Part of a small language model's weights: no biases in attention or MLP.
Each number is 128 + 32 x the weight over the matrix's rms, rounded and kept within 0 to 255. Layers, rows and columns count from 0. Numbers have three digits each.

# q: layer 2 attention query, 320x160, rms 0.153, rows 21-31,52-63, columns 0-159
# k: layer 2 attention key, 160x160, rms 0.145, rows 20-31, columns 0-159
# v: layer 2 attention value, 160x160, rms 0.118, rows 0-16, columns 0-159
# o: layer 2 attention output (transposed), 320x160, rms 0.121, rows 0-16,32-47, columns 0-159
q52:040080169119180079119184118125125091088162183150134073123077125060161071146101187139131073100125123099141168113099112176093124104111195113139158127146119139057121154110134141093151149104177165079139089150143146192121072124170101109119108111134080075126151126098116096088130122118157147141159111156171117150173102130090159142135094090138059140142138048087080117166123156150123106064190136158166091143188109126139090103106178151143143160140147100115151104161187181076166143080111139
k20:155118147173183055128144141110112156173084115108129123093091113152198143106142160102152125165078111088093097104083121067112139122111153191127140223126133212079122166143091058216164118143149152155108177174101172166136153128175089081135125199118157143153113221119150092116106131143085059125117061122132190082132163145100101079085120150131136133138156149172044151170082093102163086147134064177095067228125078126124092150066100108154134038108085057173099086133160170096165157169135200
q21:099138178120096118137063101141103098129116109140165094136112132124148102094118130098180106089114138153140088130122083129131154140142109133123093144102174191148112130167142134081091137187068131066142155095192079241151163151099178092149077148122102085151158126036090203039134142092144147133157077083154119149165118152118119128174148139117103129006141124148133181205096110136105180127186050101086109154140136126150156123167203115099157186130165181075118121094168130157113117096075070
q53:096080161154104121133119096154124114086159149160114128099109181093137101140112108081110153054134115130126100104227140125181134117097147123141131087192130149145222096078152156110083143162074255141177130138099143156131117124200131110186084054187155156093171117085169156099154134103139136117135109149129084175190147115142067191157143130162160106087069133105107113159101129113066109136208145127135133120141140097117161086182132159109159098134104132040089136172120132112178163104125180
k21:135145127149171132090070097173122130052143103153163067137148149182120153120153102126102134068041148127109087154140148098118050141094124101120161130168120132112125138137115093171089133147188223137105090140077179143089049089147097116094117166151176120083140135150117142146169072137089080112119106135119163128006110191150192142162118141087067131150185145140046113120109074053136120142090076160121127088142076089095101156210075125111087056178163100138105161121174202169185112103171120
q22:073157169147149085058142094139156142163124079093162098113172115176138121160133154172139137073120115132125163120113144089098114115092136092096152153137150188127119093131076108098140152119092120122183169117101122114103111172157090130114104198157130142128084137134177098133147075072097131138117157145083115141149129131081151069136156161167181129172108060081186150132142121089219114163146147107131130104129173112138151102107120101104135059132110143114093123129151112087123124167186116
q54:138146109120104098110115101132121152111140094159068155121161140169109113164154117097147162067163154127113120098151083091155062120160069109097161151110127125080214075117097092121160117096158096136123174109178106058161173090109130116119067173162099146127069087141149096163133097162106122090171116118121111137109132105121145131156106159148139135130127158126228136074131140115146119163105152121105075143146174084139147157093098078126119066135093145171074121138152066157118102127172097
k22:151129110096134139103149161100135208146121179150153119125091141090157138082106221128163121170115172155124162137149113094094058089119125102100119101124037152171077086126145174134154108104100078114129096096128098099124128152179151098147130027176155085122072131140136116030121140190153077106101074125141108158143077115131182135190160093145124109099099159139070129110083149183103102150123107125088163108133113082153153075107155082122111110162158181127128172145112163098100112088111158
q23:145129125053164203101128129115130118102100132116162142141051154124154058073098131096075150107136130080196126156103135093124132156135104120146100148135136115097150148075149114133115082085162118186126127099142112059192114095115097198091151158130132150143103124144107149155138177192137103132183137095119132087121169130112157086135175071182098159153156166132151129129134149168136111205116161108124162099087160100169120114098147212108158054124165126129139138149100135143090147159071106
q55:133099125187138104138115157148164177150185113110158119130141085114113096091123076154085123101132119101139118036084145174115142157104109140100074147124100118167127144084147148160195119140144122141137129166070157109076162138070111102082156160062113099135140095116103154102184129145124135146114164109072182116159118101112145124146125129151152147091168167099175201122162099135149110169119131142141113146153110082114139134077165124128155096106122115102090126175149171072087138163124093
k23:123121146157133126084133097124188046118080096130114165125156176093155116142126155115126137130159143143113195160147128153095158170154102193110141180145153113175064187123125191049055127092141093153113144168122112130105134152109162135120165158118160160107137100157125043108061172077143162117151127136160167095108147121118147136097087179103134139127153138077186124120170175107115149070078137138131083116136174181094175148094152115177162181073054078072092173104171101140103182100122136
q24:158083143163163100114104099120175131132169130100138164174101147099163120162144097186136163103110123122120154080134162139151148123141159174162148093157091102089095145108164132059168114086108128057158104123125216113161174200105142126125187124098132128149130145146185152137045115165129157133105182129156078138085104147162124126118102141118095202228237161134145131074138196139151131184127132098134093065045151124138147108083077143095121157185107094203085065156100154128123129116132200
q56:120112154170136118137117131126179117121170138064116057155121122092176110096145142148153123139109104142157127136158139150083109144177150154133086176172132146070050094170083136087137093089149057095199168119149143161104131160136088108148190118092089138127117165090102056175114118157148157122210105124146121105115087150110079064141108121114099123140132107205128107123114175155154144138082070064138107132156113141128141148089137107121137189147129135227159144109144134130137161121106169
k24:118124081127116099171075157060119146156188119113123213174117164083154108113169113156127168057135064142144101087122090109113158148145157167060077126088128099108124152105139124074124151067143101100155126129134060124172122061084129037125112176092112141127134166131174117096040168180134080095109162124163123131157118118079121048113128145078127072117126105157091143179104153177202128100082094165091146139074113122179135132123084232192122142152091113107155115180164151140141122105094217
q25:104077141146126158080154145135159074170115143114149124160145076152108176157169108115164128139107122087110127101171123191175113123122115104128150138121102077152111150125165092150171098224136162103077157107142212132167098121121188141161098120126152059104081121144118126116095154133159131137015106162181075165161140116100119126096135157095115145096147135120151086123110136138139137101088129113142114132137173157051083134127109123167101143137109152155075135119088085100163104067206175
q57:104141149111115138121116111102131086169112166137139127147071120134135148154123134141154100198175111091155134142204125144157148154160143090113146162180144174104091127187108136117053193167065176141126054142111133151174081063138176199182106076150172143120124157120168119138040253102156133097074049114175078128135138192132131102124110157132158161120105157119108092169103181181109180061084100131086141048054118113125056159107073154106110125094062095166118152078100157146166122107144122
k25:146158096123088120132074180138076143143138110097142128163041047138139158102112119126111167123103176073170100056145123120155121136160132056173143049147157122115122093060129091156089112119133191207100097123126100127076098134079074083127091138112046212115188122139143111171145122153132093139105094104201169168139178162106081118152107139124137100156134116132153145064193126199154179174167083068161196128100158148153076053107125144123151118136137138134174096133062128137172099090195074
q26:122097066195121170111198154160089147117082070136135114105180154142135108137138085160131159141112078099118124127081116133096123136208146143137078052191114114072238185046112136153101121103151151142119112131121123092077139095155137121146150093102147165173098157162093092141114112170149168158129164172110182174122158137170135105169105108152182130166100159152176077132126124101175102143101177122120161090168119092113130075118148079121095096102144119145155095150140156170116130137202162
q58:171119134135161189118149172116103127164135139149130091157174102114115109121146143115189160122105151098117136136070149149116044125198100157135131117067163077055104144151162098144175114157144048131102134069191174118142161156211112100116186126143090092140093205172083066119110153149147092089091098146136137107081173151158155096109134089084144112156151062148151112112164128147133086054118077099119108184191083107128095060120232123134157090086089085175148103127119162099134106156132083
k26:127103139152151115152188108068117094212148130146108061101090125164120139119162161086165089165160129166179112151152153148089213073120128136105085145122153155151158173185102149106193126099104096112189172138166114105100167110106114043100134116110110159148111122121081117149134058154191123175121108109154076084187155097027111117143123127159139106117093119201195179124043097142074154134148159125127092177105188094154098105062183155158115146124087112183131076067095170140105096156139115
q27:196128106134106130129169147074144134087171175135047155107105101092132133107151120142096135160160147200134208171089140140128145051112124121142144184108102089129140116121109139164134148101096172164168159183059124137111119134106080166144120100071090174103136144180152151174143175141116071150148161118071134116132132109112160168131082072155117107141083118126084155112130114120102077120119103130105125122110122157107142128111170132174126057108174100107146139228156105131078122162113130
q59:168157092087146133121157143113142147143106099144175159125188135109085164134115152126149145149058160183114160137044137115139151124123116080141122106051091086154146201146165088131145110147131122163139130135112119077119149182136128118088138136107103141122155151166101170153135059094105111184101218118075124121085154105131150189083166123114150116123125078125109109098150100117184095158113191131116139133137140167124134151138130109159096136135222165084182125181161097155083113177125078
k27:106102154121118184151127111117141159137105104120153086136185119116112167169117129132140081157211126166140200137152114203205142172139146149115117133100150123129142115149152165127168102126112115111119091127161194139159157140136159166129203157171120104152156155087110082145138057150114155097170159131077072167201175139191064158090155117146136161127116146107236102162102124134072133130152176096157143125143178117165164139183137106104120157117151115139078108097125107119131101178104118
q28:108082094156149044110137167144155144127067108172116101115144178106127128168107120181177131154119150135133141119111171119167098149157075119084126098187071035138125158092158148143139151128065101074139135081188168158116164067121086056169162130120147125138133141089174139199101187110092142104130146154109117089155086118181122083125156129089121100137177160134185182051154140088147132074199145107106143113121149138130081140147136120150088057134124116140097095088138137163139126135172116
q60:139132158055129125128124148152114116107072133165061077132118147097158156150086167127203103149098149136139154168127101085179106133141101081145125131153112094114134198138093161088166088083125079074114137097231118146167116131180143103158136108131098137217144152148149122169130146108119149148170139104149080121123075144088128108130151089130079122150094079108161095135109150126132192140114102129103128162125087153093108183159133158084137131126118168115176113096166128134115115131140090
k28:152081164113147101172130136088125179125162105122082139149118062129092093097161161125117133180092086164120099112133146140148125131105198093121155156098138147053110121144138111181135053094121091110078135126115100120174219106158174103161117145100112103156078153091126158063076098162136174100079063119142131187162143080103139193092120140111118129114132117134093113087104121142142126146122118164167097143128138172153177184115131156155151143131158056115131107150101115117177096164138137
q29:143090117117188085059185161082191141182155175101094132108136127170040192170177100179088157156157095139122184069130157143152121000053087063127123142126132067174106090115080113087143154125063117110141130160039196129132116180113077126092157106058105168108091083106238137167178113143098092110092130157134081119147129096112134120148123132140082154255123126085062175070130183071176059135148165171169121082142193151132141107112115135153157057140149089176092122180088115100139096132167139
q61:096124091082121122106127064057135107134133110082127151119162149158104143164158161152134114154093053165134150115105042100152127080113121030140125154097113147105189107157086094129128151108189086102121069174129131093139121134050160138102118139095106133121107120096140105151130073129133098132136123101143095102121056092089148123127083098110048136143141086127091121104123150112148108198093126152114057069112151152111110167135091105175128144160188115208182129157145082164132103129181078
k29:117171087162117198146141150073179235090098089137156180106053116040170145173050189125170101154141132156161154074107082158126106147147161108088143109022103129134080091108114087081105108108110108122080121098133183152077177111117115131154134166169110063171097160103146039082091111191151095072154117094103113150216136137217066099125136135120107126158099124103104126152151158219151106170175126118165168199093142165119132111148105110102164143067155168138092110134177162069137164147061177
q30:044144137141156073113119126137152151146135098116185112114137142127184103139110137184138120081102114111128170140152152065089139145133135113123119105179119149104110168095121137077151126093102091101178161114125127147116155136176121111122153199146159172182110131104163140104121128099122158131183139117108127152122141147158118065153135156120153136121185109115146170143149155141182126169158169099120142087136142077190150137136131092103135105151130117127109131101145145123132129162135118
q62:127125096153127106079121131163163182119140104127110142106148132149151139136124121107181140092141149126125117112153117090139103122185085127118124128156113073115183111116094124105163081135161068092161187136190104120113152083175119071114100161103068137159106137088132106172124100116145121135189153152085115159123093099139072089165089146114098091121108119121201119090133128133099118178123139138111074201174113121135146125097138128131157131138123169167085147147139106119117116121156178
k30:137111154135156087116106140100134152136118145164132104119140184097169146096132174108136139136149085199107132129087135117088092098134150152043138160116110140131113105134174147131154136057094079140160142127117127124152127122184160080148117098114126097117072155154122171025097156177158103135117077135135123150110119103128174162159132124076114128129143185164119114116086163117159112096110104174123121099124125089154179136093147121134120088145131106121153141133144134095101145122148186
q31:071115087140129114078128136100115102152161033117169094108150132146182121138140064155129132151058084093138172103153161080136139144155108123176126097163109092101142115157141114154152107092069121111136188104141189112116126075132164088113177160168193095171045127160153115107132165109124098152154160146157120151080093140146134088137196133124160147121186111102171117088130160198171150181154162075120142123107151143125132152133149137163120093131141151144095141111080122113103104179154152
q63:140139132133107160075092139129149113145187094148124116104148122120178153133137109093153159165124088111117074102174119081185087156160096134115153099124088067128155099135125130122128115119151071133150135101163139122132175092140161087112112125094132116101143162080144113177099131094166110132160166149105103114121119116127097092128105131155122114161119120130177097100126114151111148174095099117079104163113106085110118128151144119125160098105104162164112146108136119131144100102160178
k31:146127172113138170128118152106118103124139143150100100145094131072145104117103185111131114088189111143113118113115113182105117117140183065080124093116123128138098152076194120096087126086123144122134113134139124103103122119147139124101119119113129144118141153151105181100136145156182139111143078134163087116134150094149154150185111169083133064138141079128149136066098150141156124106100096114148134118092155123122189115110190136096095155133124137117168142105092124106145092142192130
v0:189116163106117158085130177188131146079103118105187146117110086083153131111131168138151070170149086074140149141136134106133144131115110142068125140138159124134113112169127133088156110125110141146133166094099178133054184042153196131130085142078134153150087122118103113059153064179050144135139078157117179111128177100109164191109073217110144123114098087139174093144093186130136129127189157182106133111080170142084173160149126055109151130144121119157125155146130151148175130106141149
o0:110082066180106154122130140101242131160196163160136100132086217151179129118166103117105135121089175107076102152136066141124210109145122151132148097140155142087114133130147090055091096147105054147101095096114080121142104136114137115179159085098058145175084102208145202169179177144158122121147152129157128115059141092172091084175184081138098126181083176107106153117112084137097106132057058165153079126098105151120079128160099116088136106122156140041160162060104160128084155197152099
o32:147066185219106154148101084104125097110148120120114176131131132105141082131118092132154139072147158117081169096119044158137137086146159164120108126127125113087123065068123078124176111140181141167165162101142125089151153086141113140170126142139104118129143143168149130162135164130138160120145109141143119138095100177149104127181163115149150118157164077135116163169130167103116143122089132109057115088106155138109041116114102128137087128129161173177121098114119088087086126172130143
v1:182164132043182134170106109124049067125159092116150064191083156155062150107141140153144146152091149124101173143054124054088077101114148092095119202128132090111094125123153057129080143117160056068178152139176158098143137150128202106153138022170129126086084080116176212092182221132134133094074174141150119112145154084158119108111057079091189106089118178116111084162126103138164124082151101135186073109151169144136129125171155145095118134085130116158150064133086051072092118145117123
o1:099144112137149102102169145138177165141083162067168166125155149170062075088144165189126067119136119149118108158161136091204126159175108116181157092162109054092095056085121104178106108096182143104111151116163102038167071151073091135138063131091128129086196094161112096086142133146113082145190104156109127185159169125125142160142111107063141138138153124144074183168160113162090116084132137111131173106127120086121172113138117202151124097080149112128153125144142176078104079109143101
o33:113106160132133121175123056096142144105147167150156170100155175151141127134123120170128144085191066103151097085164085171152096150110122121181122071180155141060115113149084102100110077063157178134154136198149101096125107138078150091098121136035175121132165159145130068122136079144204105070193105111117111103124115169122089147138073098162059118140216131090131159164164131172145131040128122102107121116148094098121087114198131140146108123112161133090079127222123177130165162124135159
v2:082131072144058197144124143189111175119110072064117140089102179117083194119143134100147122103113160152103201094080131092101119080157102081164136176130138142149080114092130047125070099189164103077135176095094203111131126186135131130170081094127055115131145189092119106076125108133048125123074201087199203090035175136121162108129050177151129082076199177128166128093120062138171113101193191144130130109089141089131165106134173065094134132051154134139109131192049138141141120197120141
o2:111079087155199115133194165109132195171170194116142113138114154129090043143121075166226094042140149115171118146157119152156121086137062165113120120112117099110121085116147124151060093157172103149133119172173103128190170173108116174106121121130068122153081107147126154110079181154168106187170135122075099199107145239184102129058121116108121066146109144192088149132121123143127170120118122147091111095163130085114135120134118126147144094137178108089143119084116128077096163127167084
o34:110127155144094123122165170096187139034151083112180140171126166126153096070155130163138145065104121123162052134146097087145155099164145087112123117118095100144086112092116099090140141073169217123144134140153161119133157156147167109126142128105150157218128062178121170183073135134131135098181141095159093164168134137106189048091106117088097066158068143203106136165108123130098183139097103184185129128139154129105069139188135147153074102131138101106160089137177126110147152069160112
v3:146099138129123120130161155131163159123071094138133109115138126149125064059126096119180089148200158120146144122112096138139103185215162067164114149163137126149158149087051055151067176115104209156202131139076193203094163116114058090164124161085140161103173098148164056164081080119103137107154046062217107195098107142110160159132133179056047200179089125128083177117133039148104109161140176107192169134119147020160104137080047063124057144120123040104103093095144164110082091136116074
o3:101122075099176150098081140142117120048155163079125133112143088144127138115126083168165135082102107115168140124171106120136141079147181136089118115188072139086095178189143224159166166130131112162127198150102071170153145117148185121094130142116074105199154116201152166173120133146176242058100155143074110163121143107069163136112113142144209139131120086127135167093123100108184146117125130104059075156131123190065178123163144074205155162140120104183155191125137079091152229076127186
o35:102140068106170131096088193140118183113088156138074116153072135089127153168110106063206159196154093131135130107105107241092142077082117093110136108165072111137173096086155139111149106147145098168142112138138075113126129124123154167178109160160095114104095125122135099108133151118106094132181143135092134096116142115110105130030126119042112113080154134178068133072153132128146157101155117168142131074160136164115157171067123162157199110123193115098114097146100098102178124126178139
v4:132113161076141107100149121122138142117108159098118139145093055155095127149130108140114117112191134121131115197145107107134106173135094070073115095118182114115185136143119155121129168102129104137172053106105108114081123098153186153082133167127139074124115141130143107054184110159093144113088097122100197125110129171091144101134057144082125112204116114174113065161112153132116154085074132171069193121112216130150151150119100149169176097136011166121135177097093149146123103043164074
o4:062113033169118160119085146082199099130179127145154125085119194176140197080183113149073138140092152127145144097198126146168148184105146149120167093182079163141103135127116098065195079134103143140117142055180129159124134165079140084085137125135113127160132096150118127134105160132088125140139142125139073149094163091139098156160131061163073160057130143153125114118138073112112066127113100136139080154109071179137127131183165125102184163140184121063091099127070130181085132152101065
o36:118087061115142133116056107171143139131170107138129090088109106036118146169123111117203131136192107096151096115193092158141149130127116148152099163127123152064130154130108070169103115185101139143152155131130130127126128105117120145102112121147118109060163123101136135155085139125132123199164162127107154117141104107155056192182125164144124101157177128137103144071082131153183112206140120093116129130105134117122100151116157113125141168083146161137160091142099079143104163207116160
v5:160141063152160116151106131199108126146130121096165094139112177172103144060126100196108141103109134159159127091051120075099144085125184109148172091154158147113109123119108153107112122139179088147175165137088125099109142151097200097197091161081131158094105096135082158141163125073178090149104131108126135141129111107166129128129078155188105091128111142099087178102180068102122014148135118069142104172068179068186159106185128113140110120119124116138158048134132150141074136129105137
o5:126101123114173121094148131152126220127097169125136172178166086157128153080099159171209036079135083138111131110168094158138106126161126104136146141143110099198091124089174096156160112176109139134137165192114142073178134153153137185109096139131136141128112138120131114114074069134129142111138115085075163141178165120135136133118104112065130144085162121164157111137151108204134118104157086079077141117097163154042148087077155105174121085121149112140101140072160120104088186107148101
o37:066157104104132135098079152086109126156098135108136152206111127091086146161130135106123105132164151124174128153167141125175090115157118092118147169103109086095163124151135046179141174134120124138111075147170168060122111126113139138158151080134156133137133107156142119139125086151112103100237131123146121121156177117124122106067087174118136066145148152141085115116155144131107141103153118166122142097118201133094122104130083100117106083118168125104065204158112078046170159147183133
v6:155169048109126135099162104180180143148154136172129062083133056182080139052169081137127079141171186165116127079143132097057183108158103137139113148120090151166107139138122146079128147119083131115057081056139139063117065148122108171117126119099063118128074164136109104085173066116159182158142032160156111068145132107112156114165116171104067113119082072123091138145141192177088141166108118143085201200104115187196140086082165134139058191161068148171112112099125160189123114126067154
o6:176072104154209087160144125121112121132132069088178149086157136087039163066122160128159137077116126099140099063053121177134112094148187104077160142142131098164146166128116101091082087125125091116127164122142104124084129169093181173081112182124148174214133193150152164117050162130146116142084118140117177107171122107084112166119114138094171141039132134170122131120148106141171114137102090126091114097118160166137160187075156119147121152130093185104156098058115115176138156144104125
o38:148127094129127110154100166091127102146178030105192096125151141066101116142154206121125154080104101136130108125119150160186150164165125124100120092074116064125129111190159093120083175150136096084157111105199194073096133147141183115118190118159136149171144145188139179184091168165136088106163152130158102175172135090167148124160110126163180091148157181248122159171080123138141121154078141115165085077101153136181136168138192110113129098126150123092151152113066098128123147177152089
v7:127131145155125099098102102107146139146134049197118117091126078118188129201103170099146125147150129109135113109177177188150070176110145141116069131092118153133143103097150127130137126093082157158094111109140112121166105086093075145107133112146135138092184114114112080164124099154149176144183104081083091162195152180133107146134191127068153169164079131112090093129124178129095175125082172134148128101165113158090079089090141114091169137174155083110102138076170087126173137109162114
o7:136163146101077122150140091135134084096125068143096088086119151087156116162107151118066187131123137072083131122046167081125136137102159113155115095100100136078128128188119145109154192110089158117169168122099111159059134064179141106121145116126142096131133161136149118166183118103113173067096117167138131067102113125106154109255176217160152153107131098094146127131096126100131136129126112151135134184149126160180146126149111113124100134159074155149154094177112110123161087121155115
o39:164116137129116115142169132136142115119165140154099117067125167134136099159091127106119124115123134129069161116072136099137125130112131148144149096117128142105074141152098138078123119143104117111173161089109078170141136120180109129095110139139111116133140173115144143127158132112123171077061095162097163095082120094129130132255199155133144198100149108095140146170107102124119146114101103104099106174142093150179210142114150151125151126133099167176157098133123142158096075147135104
v8:060132179124110140100166094081115216113083186103106146120164112113143106188081094051126174108147131062146163069121212096156126138196126133072122136107143102114132127140218129157188191132129131130120092088133179148079180129136144148091094098155114060145162150112125126079130113125055125104150143116085179069108108126033130167094114140155177152138165173151134118101099112146140155151115171176112161158152205105118118135123123101142205109110123206092078123080168203143113123092169135
o8:112087072170097147124146142100196093136175126165109130133107144110176170151150062156061174133100142149123158142115129112123113127083103162186130107198102119133144126137147139069123052131142087152141125119114158230147171131133099080138166139172149155130078117144148128100167190107153159160121179154120082124053140141178137111216133088148108123138061209112128125122103145080092122122136105162117140119162084155104157102130163105138126065177201134086107129127089101167133073166100122
o40:142103120136110103156081108201104152077143057141131150126152112185158125127087082145119182071112177126111162130140080090079093096088113103203128119132092138136170130126094128115165147127126087177115175125081123165124168073138107152134082168171103114126098138094123117140125108081124192204096146202062187136126104132132156160236089161129117115114065133121139147084126094160065144237154083177088175154149113185112167104111146128162104156103083161125170102105142094133147107139146100
v9:079139133122084146075106151131084137119096035159117131090162140046170163186140092141222152085147101079097110168126201153179147146138108104093156148150151122185096104124145169106124185090201131160208152142177162113127129097107115138097110073121136115098109170130102172078145092130111128193158079131121169173089176111063114167119166112091090141153175187111134141087103039134147095147105178137160080105162163146104120087118123085188150207135140177199161123028219057150163247091094172
o9:093164120172128167089085117147150087203091156097095130155132154119135113133091094157098156127084164074108128167141144026108135082124132162202127151091137139094125137237186107163084131194129122185132095191109081158104137070118105062094154113155067117081101097154202126176175140106159152109138188089114065106095143209165120120133152125149135138202107111119099127091114115116139105096084143137171149067137108165117159063130154075087123090198107158060121118143105207072089131168181127
o41:129108200163089164127171106189088141052147212105122161142158117107137140102144169120094181167197126217147129100131051132099142073112152111138118120131106168158127111043115075053130092084080108131114128123134113139097122135122137133115109195106184118074144088119142151130131108089173126148159150113124198122138178130138155136072142084125107203091149053102151116109165092110167138075108065082141161130141072191147226172154122182160068151161116115154142116127124138152071127142178116
v10:184092197142166173174126111146177047118117067164184086119151049049140057133106130145159085194117125143046147127180061166120185163105163138087110067175146061114211154107144169084180145093041123153131126147180113097124055112106175099142119163085150189130139100159113146108129112170132078156133027163151135123143147138149128057102143175142096099104087073165091184204127184163098130118201180153139187153125110181125145145049168130147139124175198135103062083107154172089094081089050159
o10:136090113138099176183136116216153113106144102150111126123122143173112162070133125064137129174164124134118092136117136107115158099110241134152121160158229167107074141134115127125088069104081050144075180078111161156161078142170143125067162155148132121162100132201124188128095143105177186060145110125142213122165166036073121152143115116088137151105119164120169112077131100151130089096073068165154140140083071107129115129091080161133188152161169113136142170104104086111140152176155191
o42:101102129125188088210135101116105122253154149106116135133069119157055154162107166116157155164141153108144140146106205164149129158192163151138141146087115117187083136170153103174121135148166133120152094049141178098140079100192141172171095163146081135109091184153170143119188129062136111132142131157091107121084169098191073190082051121108185126146172109137162139104148163103115100075123075134153115070102146123172145108092091084084140165161167160129135167159125138159105056145123099
v11:186101144115105116110130113157132119138162136195151062121160086172103201060158125147137106141136178150130106203168115113167115145094178091112103140130109101123151186123160190130040092139091118160129045112173077125139102078103108147076213182146130139089115170116132123153144139142130162060106079173146135080221141111108194135112175138094140054178043160104181069241128175201094172084101106102076105047126107188142098110104087168112097096099141107152183161108115059093108112079109067
o11:138172130122205130177125157106101136148074103124172112099156195169101109092132203121089151157151114102121117113111138148167183197140191069087069083128145148121106124122030114146163153134157098102137100021193121067084109154141107165147097146120149105173162147144137114135182164119123116145135101148142152113133132069068120125112133151134097137097147076104118115070156092093124139109148109115194203139123141146174150158133113153073138226107095123107162090125128135177148102126136129
o43:184120119103135122122074108131163088159175107138110115090127120117135116159144116129136123122190076103092093108170155174134161184129093161100097105111161172121156126171078141137108070148128124079161140091181124136180109179123120117079120088136098172144147156136101130094189161132140137139164123142151120135128113133150067122172162067134096107145197128140142145135102137108148104109123160056147097117144111089147105149153183078070169124123136174146134096136094137137129151194138166
v12:129122142123208157169074086095126050042143097118124143095124129091104069175153133118154184111178123123086186136160146094087156146106040160188103095139096193165099145130118102125118130038117138041079098110131094111136100159199105147112130085173180067132120147154150146128138181112138163184130089151106121131067132140139144104159093073096083158131183119137103102115088130150126171073124095174114096102180150157075064077098135109123072134115085142120062196086119111121143106135128162
o12:147149126111064093074117126096139049108095056060101148153057139059077119166136105127086188159110139157159159144162138123110098112154139135160189138149188105091178118136135135127092122064102179161119167122115139194144100162086129110096116114116143140132130133131128132093066114127093108156103123111170066145137112173148175180090138104114154098101129115116117174175177139103160121081135163085151108105144099066147152171138117156116144164128122173103121150208074138078141124060137187
o44:152147121095140111133136120179144193146165147142116080118115120131130154110161175138125139191091101140154104137102135133118139123152148090132171091125186131158076126132135174085069105128091109101103150192074155129104123120111114136155114127135101106132082150091143148157035123107154113120081144052126118141160051140142124151073106073176141138110098089114125139121150147080143114120113132099190176146153082114149125192151149171138150188123095111110157105156095154159150057094071127
v13:094137069124106159051089175162111124101110094146120156083091132108183186218090232102173094101175102110104130067156158135155139096159054119183150125128137090147076091165096154089106111190127164116128229129125140072177128125166137113208129148052109134138094154114071043098109070218118128190112114178145165149081167132091130169078105128171118127112131062136183120125106162136157121127160135175099156095085140123081154135173125091084187137146114064165139131196134067158165155132133197
o13:104098112109135132112174108111134167146163119176115118097113198124187046185165092104176148110125161070148088153083107166094099081118082157153120139058103115077195151086153088087091135130111120175100058162096077166102139121091117143157186104100052179121056098130150208135191146126167110161139194106104092150090123202192129103107160132137068136172135149088111142121126118119147113144111091145150018135139129124152108143139096133105106118165121139038148101064138221054096171150145086
o45:132118210178099181124203099132126095074161139096135145114165148122148079094181140142091114127162139142130138161126093103169109064151125114098142151067124092092091100062098058075131127116125141146115124095100127148100167115168121151125115094136159120151165126168157223160174173157154155121075135046142115115133103118117176077154175148155177182161095064078112166153157133078182137151098140110121121093092122158191144133105126180173101141131149094186128088108137132099086149101106084
v14:197155126116101151073140108151103119134124149135138116091112055144158118126131126179110144113091115152130128137094094087135107130117134159142175123114201158089117132151147201142117176120129154100177083135101129154105180113162140222179104208110148060059099136116107125133137112064129105159126114178092174105151149111189114130084112177068033146169161189143119163070120124139090059131139166159127084130150167111163157092141098153171170092136093141102134066111158128158090126097106117
o14:095123089102146109137112121113129180176156161135090129127164145152118150151147138146162171094094129143112200139173129146184127149128212123172112115127112153142119151174152108146161120177144086171134147125156094112132135102130146134078069150173139132097112164134143109103105115099083140077055130084068154087152163124144103118197099064063121186060113158101190106130137084137170114126148111096110093136064130162111188084130157075128193108124119104067086164115110133122091138120160119
o46:091143091086110113157070142139142141108130164144127106171142110096107167128108121108131149129224148116128124157115144135142079158159124080156105150068103106111145133137142085166103163136153089190119134129185150096141121102086167163149139100150102131134105056116138101099126161105114104150189177194130162113168167097135083135202097183110125119140163103109126118066112114117108134163120093173126137132124158132150146117121156079102145136088121171166141163137086088084139182148179173
v15:149150162135164091102105102120158113154138081154137157115140097152195093153088134131114151132137129106129087079157163148140088162094154120132107096083114128106171121149150144164175138121027118135123123100143128135158136115095123146122121156134124124115149055137160131194136139117161139143181113127097068128169134167148105164129186147140149133149072136147072124147151175133075128078068160132148116170141151110143104057062166153145184134146115133069095081076211129135105107133136105
o15:165118121097092108140113140142145111063103107155095141113138124115149128161090169135098163084126129106075147084063131101140115153117196101177105113140102146095125154159124095113149161127088162132174196097111145182112141086181148106120124114133146153134118174128134117145158102084088168085090119175086158073132118112119133115255149211144138193102154127088171129140103121132109147156130098171105105175139146174138194078103113098173124080192103156167117135135108067109134102123167119
o47:168115116103117097141133156130127133113121148151099135107118126151122123168100168126125136089125152090077157097074139106143101139118178111164123111126109129102114153179130099126128136169093119137176175094137112178131137085177130126136124114130112140131109174112142118145170110082095150108083131187076164094106115095127095133255148205143130198108161128087160143149104100137094151153119083168103104180163140194153216090118128119155138091181115159149113150122112088098121098148167104
v16:205130161100255034151098127158110088058151095096074181150163197098074081110164167140129182163153134145161128085131095139111168127061067112107184163127099209113152129183108112133202158048117080100150156147115120093151167109108171109105131115176161109170102056222164180110142132120144166129126105083161078207096095146154129118164114101116168120173159078172083167123148155082173054129112057135135122194119096089131044157131114153187173171131109194078100137136130128095183143144165141
o16:123085161162030135055079144110179058085120103102155118133136080082110184063123107144055097176139135195157097090164126073114145157158115140142177144162191156195111108094117141110098117082124219105109117127083139137097077185107104121159156073087183128059183086145108076131131134153081177145163132161159082091200162134160178112096166069092135152111191082146107115194103150158103086090144199098161122108124113112109135137084160126154129140166127115194133118188115119117073162113115187